config.toml
n_layer = 14
norm_eps = 1e-05
positions = "rope"
qk_norm = true
tie_embeddings = false
init_std_qkv = 0.0456
init_std_down = 0.0
optimizer = "ademamix"
weight_decay = 0.13
lr_head = 0.00388
grad_clip = 1.0
final_lr_fraction = 0.0
Each number is 500 + 25 x the weight over its row's rms, rounded and kept within 0 to 999. Layers, rows and columns count from 0. Numbers have three digits each. The size before them is the row's rms in percent of the matrix's.

# layer 4 attention query, 128x160, rms 0.113, rows 15-19,78-83, columns 0-159
092:514464457509505486508472530496549507484507494465483500474537459524491505478525482532488485474478492486566529501524497530505508481493498451476490518544494506503493540504537484518503512491539514487434520484495495470525469509529492500530490498526536484491480503507546471488472503548548521492481463498498486486505526452463508494557491488484508467523487518548512490532478518533462538514519453535502502480456516527523516490496510471517482503508518512507540544485456504497449484531514467
128:514500448522454425504504484489484519509481480514517506505505537506531524519484472477505508543546494480491483466504500482462521507536500511500490511515517525487482477558543530533512484497482472485498497507510468551483512467531458517541544510501499522472489467488543515485458449513463492475560458522529474514509490503519442516509532493509487467487510514489526500526499561523490491511472508516517489509531500532555509470537505488522481526509502537493498520512466473497521481485525495
072:450507493511487479511465478465452526479506486538467481526460491520513551489500475502465502477499497496486486481513497492546465492517527515483506484521452508453511504551482552539485498516507485498516518546484513510498535474502512517481494495498491485573548498465495491517509508518501480483476499491542487443459499487462502532478478464494501472464504531521490498505475518523526531511520471458512472458504513488494474503497486504468454506498523482540477519545490511479487470493441449
076:495478485486511514496534496509539486513485443456528486498514526514510483483470509515514481562482437462513484510471482469466513490504454518514520506469487486482505510484539493506519487517446514505425516522476482508490521496523482525498562480481472513471479448516488488505463547526497496494514554531503515510505529491488478485494530500489544511493474529495524514496494509519516480491467516473505523518535473572499504488531547545520512497503484516472545531483456483519496513507529521
095:527511530519512498510463531509480486524486505571451498477508484502500526456509512557533496488489500503505538515526466489530525486469481450525519493487459523511480520460489473497471498462512478504449532489522502538477469534497531496488518503496505545511519526484549479463491487498500534505472485497523463455496529444493498514507480523504448506463536505513443500499510466525544502543561458497470513477468529489518485486509527474529515488493505475509491470493499520512496495519518502
086:560516462480498514465470512471454489460479501488484509504482518517548497529534517469504516452531563500503553462514496535492520479531515466500480500456496461518502476513519467483529499544529482488500444504527483460536514493517520464549517506503470495504502494470452535506492481450483483521524521488491487497520541497506532498497463489447520508502505518501486534477469477473486531528498473511498495523505490490495517506519496480506480510528512527533492435480484490479545530492494465
094:485475542535474496507549505511523463529473502458516489514488474494523531465501504498519504482496473487537511521492484505476492480484480478466489510514501509525554494518536516508527502492505465544481497482467502528531474478559510518444489489510510506443467494507482488485512477538519513494541523498490497517495522493447472453434522481471486528486444510519470488486537520511534533517468460507476558538530516507499517515470471499497507460478496558517519498489503499517499492528524536
174:519469501504481511511504430502506508553486480501461503490497467478470483506479539458499493492497492497525509499556511473536565515534515484497480531449501492490497499478506451535491500503507467434496493519534526485517512453481528518538517512466544529470505505513509518506491493501484490480506479492455445509511511504495514507480480488483499522513471487465464503555486463507544501481488497514505505524497432515474554514505499535510515516509489540494485467483525465461535519523507539
069:431478460501494476523493501482523494527478521483520481502526488503484479488497443508507490491513474501498478484479491475502485510481490496517483471537488529558511545472534520527475478508484499478549549536466548494497500500491489481447504520534482523531497498476502458526477499531519469470501541474543473487496507506480472537507502508502489512475491504542515471480552510506508552497493494520508476506503489526510445486490501523458492463501504471505458501545487535533466459441516458
087:559509486463471510474450512452452510451514490523464483485466543501504500533488532477526500480485513532550536497489505496488514518499525490547524513447495485506490502494464455503485516523477486494486506549538467527509498488498497506534471468499456501508484506454482515492490492464469512484478518513476464482496464482517504491478487467494524525519505507467463515484476427493482477502483504494475465493474482488511518476535542504519503573507516516527511458468495484514524525533490485
098:487479573549512542517510467512565479505525533495543474501495478496464530495533488512552537484464496494518484478457451513519521498512493494492525515526488478538523483482494495461491489458518485563508524459499520538473482467537499551472505484509535499494495486514538484471481491531478553507496535490539508470487515485467488463469491519515495490506517484487455495512480531493506496516510466514468516515502542484493495476519487469501507475529499524507540530517512500519482483521546517
# layer 4 attention key, 64x160, rms 0.0953, rows 14-19, columns 0-159
106:488546478508490471476509580479502492460561489493522504520479546509518493513461532487533519505538491518497520519445515511489492508452517501482527472476468527490484515508453488501466480490503477501499474499476461534498496502511483504504528506502514486533517503441494534503547489512523507478483482502543540502522467504558547474464510490491520449516521523501488481437517530511499509487490459491481480523461512501497449535503513526487516485484483483523501542536535525509496517514496473
092:481478533494526490506508477514491488536475453490477508496498462511530496472498459511484475457513537486518501504528551509483507512506479472518494502569480500479513488502526539501489506483495533532512509462515546479503468479456515487491488481488483529466495547487514484532484481414503527495511510528444502529485552538483471516463535523465507541503524503505489487505513500513473502457458486533514533467477526536502499507482468502504501547520526483497463528503564495491491464507497493
100:486517455513506504516536516519500520490479469539499522526486504491489475467477515512523508495509498516495465497500515545474507496502487507511515563479504498516537487523481513500524470483467499479501495487525491523493507475517468523531527461579513492463533499525524518490512460541518507490493494474474502534531485462493488477528499472473483533509522443498443562481414494504476468511456490521498502540520520564509456502517510511520514495540520479490530548516523513492507506516507484
107:491499484504531472518532494468486524517428507487497478522527458476489485475490503484474489521512510485472504477550534517502484490527490523502469547503477496470509537524498538521484522487475524502507540571529506464487513477463515482477533515485495482530510505500484460510499498486499454479484503461463477465465525503467485540573487493489481495485490498534491491509446498511519445509483494528530472495506514503515528537523520539468471497492530503513472457501494457484481484488457452
092:504549499488480514494513550510532531472534509521475483513487516525492501507500498448513472551495493558569487512480504522484504468490505459504512504500531503503535545507487474497466490484498492474525483509494465506493445518531449553527516489538522504453496531525507535514470488526486527496516477484530500526511465527533508474476484510488522525511551513467492492476484482494512453508478493488450526516497499450481534523524493512491536477476510525479526530522496481555495524483545496
083:480563512525485473494491490510456523531494479488532514506509516471543499454498507501443524493482529501490516481484484533553469511493501492485486485482476507445485480460493527477525516462516478564493513472521507492514495517474524519491483505511461509528484500468513517509524512445528500500483527524520450497482526455474517561456514500509513491523522507510494467503529561489501525493509515509503493508436486522504466557463515532514525505527485513509498502451478537486512478481470525